python train.py --n_layer=12 --d_model=384 --n_head=3 --n_kv_head=3 --head_dim=128 --d_mlp=1536 --vocab_size=11341 --activation="tanh_gelu" --norm="layernorm" --norm_place="pre" --norm_eps=1e-05 --positions="learned" --qk_norm=false --attn_scale=0.0884 --bias="all" --tie_embeddings=true --parallel_block=false --init="normal" --init_std_qkv=0.0545 --init_std_o=0.0111 --init_std_up=0.0545 --init_std_down=0.00556 --optimizer="soap_variant" --lr=0.00507 --beta1=0.95 --beta2=0.95 --weight_decay=0.092 --lr_head=0.00759 --warmup_steps=200 --schedule="wsd" --decay_fraction=0.672 --decay_shape="linear" --final_lr_fraction=0.1 --batch_tokens=131072 --seq_len=2048 --doc_mask=false --train_tokens=397100000 --steps=3030 --dataset="wikipedia_en"
Each number is 50 + 10 x the weight over its row's rms, rounded and kept within 0 to 99. Layers, rows and columns count from 0. The size before them is the row's rms in percent of the matrix's.

# layer 7 attention output (transposed), 384x384, rms 0.123, rows 139-172, columns 96-143
095:43 46 47 69 42 43 47 55 57 68 49 54 50 49 35 40 52 48 59 45 72 55 50 52 68 38 44 57 49 45 54 67 54 31 46 54 43 61 57 53 48 61 47 71 44 60 43 44
095:56 54 52 46 46 45 32 67 71 41 58 37 55 29 58 56 23 59 54 54 54 57 57 31 40 41 53 61 36 42 43 41 58 57 53 52 41 55 53 54 50 60 50 61 59 51 40 50
093:49 29 52 50 36 64 32 56 57 56 23 48 47 39 47 62 35 51 65 27 50 48 65 35 60 55 38 43 43 62 58 57 32 52 47 40 50 38 40 46 58 40 44 42 40 61 32 34
095:45 47 48 43 64 60 46 31 53 31 56 35 50 51 47 44 46 51 46 51 40 53 74 62 51 47 70 35 67 43 39 43 48 49 66 47 55 44 49 52 34 35 47 34 73 72 55 40
094:40 52 54 48 66 56 47 48 39 50 60 74 28 74 51 38 59 45 64 46 61 45 35 59 25 50 55 52 63 46 59 29 49 63 61 57 52 36 64 46 55 54 59 31 44 47 68 49
095:41 44 44 50 39 47 37 61 34 39 49 48 53 50 53 46 59 29 50 49 42 51 43 54 44 41 59 63 40 52 34 59 43 54 47 40 64 65 46 43 43 46 49 52 38 60 55 62
091:43 36 26 52 37 44 74 50 43 57 43 41 49 32 52 40 51 57 17 48 54 57 53 42 42 53 62 29 50 55 46 48 44 54 43 52 59 67 42 46 57 40 37 70 45 44 60 45
095:30 29 50 46 47 45 58 57 29 50 53 41 60 62 45 48 57 44 48 52 51 40 40 48 45 60 65 48 52 59 50 72 55 33 50 45 38 56 35 47 47 68 55 55 52 51 47 67
091:67 45 39 44 34 37 31 50 37 34 58 53 59 65 59 54 54 62 34 50 45 37 43 54 36 50 43 47 55 47 50 56 50 52 50 37 58 32 44 67 34 65 52 46 60 36 35 40
092:33 54 36 57 60 64 67 53 46 44 52 46 49 50 43 47 48 59 54 37 58 44 58 48 36 64 49 43 61 54 53 59 54 54 49 43 52 55 61 58 53 51 49 67 46 35 24 51
089:47 39 43 54 44 48 44 52 59 45 69 35 40 50 57 56 45 50 27 49 47 32 32 41 46 41 38 53 60 38 43 38 41 57 42 42 56 46 41 47 52 43 43 59 56 47 50 40
098:53 58 54 40 50 67 66 56 61 51 58 51 40 28 35 32 40 59 61 59 45 61 62 41 40 64 53 48 62 33 53 62 74 45 63 43 51 51 57 48 48 44 55 61 41 73 40 49
097:56 46 32 63 47 49 49 47 45 56 40 51 75 30 44 58 34 37 66 34 50 50 49 37 45 61 64 53 47 59 41 56 58 56 51 51 55 51 40 61 42 60 52 58 27 52 53 42
092:60 63 42 48 42 50 63 45 43 61 47 52 38 44 56 61 46 40 53 29 48 59 44 41 48 54 52 58 37 43 59 56 47 53 42 47 75 52 54 52 43 47 49 52 31 57 57 49
092:35 67 33 40 63 71 44 42 55 71 55 39 54 46 40 48 48 52 45 55 38 58 43 72 35 49 45 61 50 35 47 61 50 63 54 51 45 62 41 39 48 62 66 42 62 41 44 33
091:39 31 65 47 55 47 50 63 46 39 47 55 58 33 65 40 56 46 49 58 55 57 66 46 66 58 42 38 50 50 48 47 54 29 61 43 52 39 64 47 59 41 68 50 50 61 35 59
098:55 39 43 60 42 61 37 52 60 44 31 60 44 38 34 60 49 66 34 37 56 60 43 47 28 57 55 43 33 53 67 54 20 34 56 37 33 44 46 47 50 39 48 32 62 41 55 34
096:55 56 54 53 50 65 51 49 59 58 33 43 52 55 71 56 47 54 50 62 58 40 53 54 51 38 65 50 39 44 48 47 57 55 36 49 51 56 35 49 17 51 26 66 67 68 57 73
091:71 63 35 49 70 51 59 43 53 38 57 46 50 42 42 31 40 66 33 54 54 54 62 64 52 55 44 44 44 49 51 43 66 59 54 55 54 44 45 28 60 43 44 46 32 49 33 40
095:46 48 53 45 46 58 38 43 45 58 45 56 38 32 63 56 42 37 52 62 54 57 44 56 69 60 64 57 42 62 64 38 57 61 41 49 54 49 33 53 45 66 66 53 38 52 36 38
090:71 32 72 61 48 41 50 42 66 55 48 52 40 65 42 38 47 53 39 64 54 48 69 70 68 52 43 46 44 45 41 56 40 63 41 48 36 34 44 37 61 61 54 45 55 58 43 58
092:45 28 42 41 46 44 43 53 45 56 49 60 48 52 55 66 65 42 47 52 33 55 38 48 42 30 58 35 62 40 51 47 52 55 54 44 43 57 40 36 51 35 37 46 36 78 31 27
095:60 31 61 29 47 53 50 52 47 55 50 36 55 62 48 60 32 44 37 51 58 60 61 50 61 39 49 41 58 55 47 30 53 53 46 49 49 51 54 35 41 36 57 37 43 54 37 55
089:61 55 55 47 33 34 39 37 57 64 54 45 35 43 61 54 51 33 50 51 64 36 36 55 54 52 44 51 49 54 43 40 59 44 35 49 64 53 63 49 47 66 67 53 42 36 49 49
089:37 60 57 55 51 53 66 38 54 63 66 48 53 59 37 57 44 56 42 44 55 31 59 43 31 46 37 55 43 69 52 49 61 33 57 60 55 55 47 67 54 48 72 44 55 50 61 47
091:48 37 48 47 53 37 41 43 50 70 35 49 40 42 52 44 54 57 58 62 46 43 39 43 36 37 42 59 45 56 37 60 51 47 43 49 72 43 56 54 71 37 50 64 62 60 34 52
099:59 53 56 54 47 69 62 53 47 49 58 49 55 51 55 58 47 47 29 64 43 30 45 57 33 46 67 51 39 42 54 47 45 62 55 45 68 62 73 49 57 55 68 47 50 61 43 56
091:63 43 35 50 27 46 54 49 32 45 55 65 40 36 42 37 52 55 47 48 45 49 46 44 42 79 48 45 42 47 46 53 48 65 56 54 68 37 39 42 51 52 61 64 67 46 60 70
096:45 41 58 55 44 53 50 52 53 39 46 51 51 47 76 35 42 56 46 38 56 47 42 48 32 67 57 60 61 40 78 50 46 46 51 46 56 54 48 40 41 43 39 43 65 48 48 73
091:66 42 46 60 66 25 42 58 59 48 41 35 54 33 47 47 30 49 51 54 67 56 52 45 50 62 64 52 54 57 57 50 57 36 62 39 52 48 58 48 71 53 48 46 58 58 42 40
094:37 44 35 40 45 47 52 50 47 47 56 66 46 43 53 58 45 47 37 58 76 46 34 62 60 34 34 43 52 46 42 43 55 46 57 42 69 53 60 66 54 45 43 40 67 60 64 34
091:54 57 62 63 45 26 68 54 39 47 53 55 49 43 62 57 46 57 37 43 76 56 59 33 50 51 44 44 50 43 56 54 46 47 60 44 68 31 66 45 40 71 56 36 41 22 54 59
095:43 52 41 53 45 58 42 48 49 41 39 42 44 49 53 43 48 50 61 59 43 29 37 39 37 26 50 65 53 65 54 43 49 40 61 48 50 55 57 50 59 43 56 67 52 48 51 50
086:51 80 33 50 58 51 41 52 34 61 54 78 50 38 47 27 54 32 46 53 69 30 44 36 54 41 49 53 48 60 65 44 60 57 65 48 51 48 39 43 47 43 46 33 45 47 35 46
# layer 7 attention value, 384x384, rms 0.144, rows 140-173, columns 96-143
097:45 45 52 41 40 52 44 50 40 55 41 62 50 42 47 41 61 42 47 44 38 46 51 52 60 45 59 38 63 43 32 56 41 58 42 61 58 45 71 54 47 38 57 40 37 50 54 68
091:64 54 53 48 52 51 41 54 38 55 57 53 50 60 59 43 42 50 52 63 45 58 44 61 41 48 62 70 33 50 58 31 35 50 49 40 51 42 44 58 34 30 51 60 55 40 54 56
097:57 37 56 44 22 27 57 57 35 53 45 50 57 30 59 41 61 47 51 50 51 63 28 42 51 51 45 52 47 32 59 46 60 48 45 61 26 42 49 41 70 56 47 54 35 48 43 62
098:49 47 41 34 49 58 68 56 60 61 73 27 74 51 53 47 53 40 43 57 39 35 66 23 67 45 39 51 25 45 45 27 40 61 54 32 42 47 26 67 44 48 44 48 46 59 56 52
100:54 61 38 56 69 54 74 57 41 64 54 83 52 41 40 36 46 44 48 50 49 46 50 63 49 41 41 53 62 27 48 46 58 74 53 41 44 36 58 43 40 55 56 31 54 62 59 42
098:47 56 61 55 67 26 26 55 51 40 45 41 66 65 51 40 50 44 40 54 65 48 65 53 45 55 37 56 50 58 54 59 44 63 60 50 57 54 46 42 53 54 75 46 33 54 51 52
102:59 68 45 61 39 56 65 34 53 61 41 60 41 44 44 44 64 51 53 47 43 39 55 51 40 56 63 40 45 48 52 43 50 64 62 63 51 47 49 61 45 49 50 49 32 56 58 26
094:44 69 42 76 63 60 58 54 50 49 45 71 52 55 28 62 39 53 55 46 56 69 67 44 34 40 59 48 45 35 47 51 53 37 40 63 48 48 42 42 78 40 48 56 55 54 40 50
095:40 54 54 45 37 54 51 36 74 40 44 32 38 48 34 59 64 48 42 50 49 69 56 42 46 36 59 48 40 45 48 60 52 48 63 51 49 43 44 41 35 61 43 61 44 49 60 54
099:56 47 57 49 48 46 30 52 55 60 34 59 59 46 63 48 60 42 42 61 56 48 55 44 41 61 57 47 46 44 55 53 59 38 44 60 57 59 70 51 43 48 74 41 53 84 43 52
104:51 70 57 65 50 48 51 51 60 51 62 46 73 46 81 59 41 43 48 46 41 42 55 54 73 52 56 63 47 75 60 69 56 42 53 29 36 41 46 34 49 33 40 59 58 32 51 50
103:54 56 65 66 35 64 53 43 56 45 47 68 42 45 49 45 41 63 36 37 59 65 51 49 46 50 42 51 60 58 56 66 36 48 65 50 68 60 43 28 52 36 50 39 64 52 36 52
103:30 50 54 41 39 48 56 62 38 43 52 37 60 31 69 50 48 58 42 71 41 49 42 50 55 53 50 61 52 72 51 50 51 52 51 53 44 27 49 62 41 40 48 60 38 49 60 52
096:58 54 48 37 61 36 34 57 58 32 56 59 51 52 62 39 48 53 62 56 62 72 56 41 53 50 35 34 59 61 71 48 22 43 60 52 52 58 34 50 55 53 38 46 44 48 50 65
100:48 62 31 53 64 73 59 66 42 67 41 46 64 41 49 34 63 43 44 51 47 53 43 58 51 51 62 46 53 53 54 61 47 50 53 54 61 43 49 51 37 55 52 37 51 45 49 41
105:34 44 46 53 59 67 51 57 39 52 40 47 51 54 62 63 44 42 62 33 54 48 50 47 59 45 59 47 56 48 28 50 70 66 45 67 64 47 28 37 36 59 48 48 46 58 50 49
103:47 50 54 31 48 51 21 46 36 55 46 52 54 59 50 49 64 50 38 65 46 52 27 53 50 53 44 60 55 66 36 50 25 45 34 57 54 56 55 50 72 45 67 45 49 28 43 56
093:51 26 45 34 38 35 50 44 48 55 52 46 59 59 49 45 60 53 60 49 50 36 24 47 48 50 43 53 65 54 42 55 58 27 27 43 44 79 55 60 36 40 61 50 54 54 55 49
104:54 52 47 46 31 40 59 37 56 42 58 57 52 43 50 58 52 48 45 45 60 48 59 49 28 47 44 51 53 60 42 63 63 52 59 54 30 53 46 48 57 42 50 32 43 56 48 59
098:74 56 42 44 58 49 47 66 46 57 44 71 69 36 37 51 53 60 63 66 55 53 55 58 49 49 50 67 43 51 48 28 61 48 52 58 61 60 57 64 45 19 56 52 53 36 43 38
095:38 55 50 55 56 62 61 42 38 53 40 47 67 63 39 39 60 47 58 51 64 40 62 54 61 64 43 43 38 44 43 41 48 54 52 50 48 54 76 46 49 73 37 37 56 39 67 40
094:36 48 37 57 32 47 55 52 50 72 55 44 66 36 56 46 69 55 64 43 34 49 49 61 56 60 51 42 54 28 49 50 37 56 53 57 51 50 51 51 55 64 59 52 48 60 42 44
093:42 34 57 58 69 66 52 49 56 30 64 48 61 58 45 47 58 50 39 67 44 54 54 48 43 48 47 48 41 51 58 33 25 54 51 56 43 46 30 63 49 50 44 49 54 48 66 36
095:55 45 45 66 36 29 53 54 73 63 59 58 50 38 67 56 67 56 43 52 58 55 43 48 53 59 58 41 53 46 52 51 51 49 43 53 45 56 50 64 46 37 56 48 50 67 51 53
095:49 49 46 46 43 58 62 44 65 22 60 60 44 46 53 40 54 54 37 17 44 60 50 59 69 51 56 54 51 54 51 51 40 63 47 38 35 62 35 31 33 43 79 58 41 49 37 58
105:50 55 43 63 54 40 25 41 57 56 37 56 51 47 48 43 53 64 51 51 60 54 50 57 48 49 46 68 37 35 53 49 59 39 47 48 41 38 53 68 49 56 48 45 53 36 40 41
093:58 30 46 59 54 48 49 66 50 65 47 37 64 57 48 50 51 39 54 59 60 56 65 41 62 42 42 47 44 52 48 49 48 55 45 29 49 48 64 43 38 39 62 55 37 56 66 44
098:45 50 47 70 60 45 59 49 37 41 64 50 41 61 49 46 47 48 47 63 38 54 41 43 56 37 69 44 44 52 33 50 55 42 65 46 46 40 34 55 56 60 57 52 63 50 53 46
099:46 43 64 67 49 51 52 52 41 62 40 65 43 56 45 56 42 62 51 32 44 45 58 54 44 57 50 46 63 57 65 45 60 51 52 51 37 55 23 48 56 46 46 72 42 47 37 44
097:44 52 62 57 46 47 48 59 58 62 46 25 69 59 54 41 52 57 43 64 59 65 58 45 47 56 72 41 53 48 36 62 59 50 32 52 41 40 54 25 64 50 49 49 47 48 70 60
097:52 47 39 49 51 72 58 29 67 53 54 48 75 42 34 58 63 51 62 52 38 59 64 60 55 47 46 50 53 63 36 56 63 53 52 40 63 41 39 58 52 51 49 76 40 54 67 45
099:43 50 42 50 63 48 56 58 50 50 68 63 54 58 50 31 45 57 44 38 50 36 44 59 51 54 48 61 54 42 64 56 41 57 40 38 44 62 40 55 51 49 54 43 55 40 32 42
089:45 53 50 45 56 43 50 30 52 45 58 40 63 63 51 52 58 60 51 49 64 54 50 51 46 44 26 43 50 59 43 60 39 51 42 58 53 48 38 69 41 46 50 50 38 49 63 63
097:52 44 64 44 43 48 61 64 52 51 44 63 39 24 40 50 58 57 58 41 34 36 46 59 31 49 45 59 47 58 49 46 76 50 54 39 48 44 41 48 36 43 53 54 53 44 38 38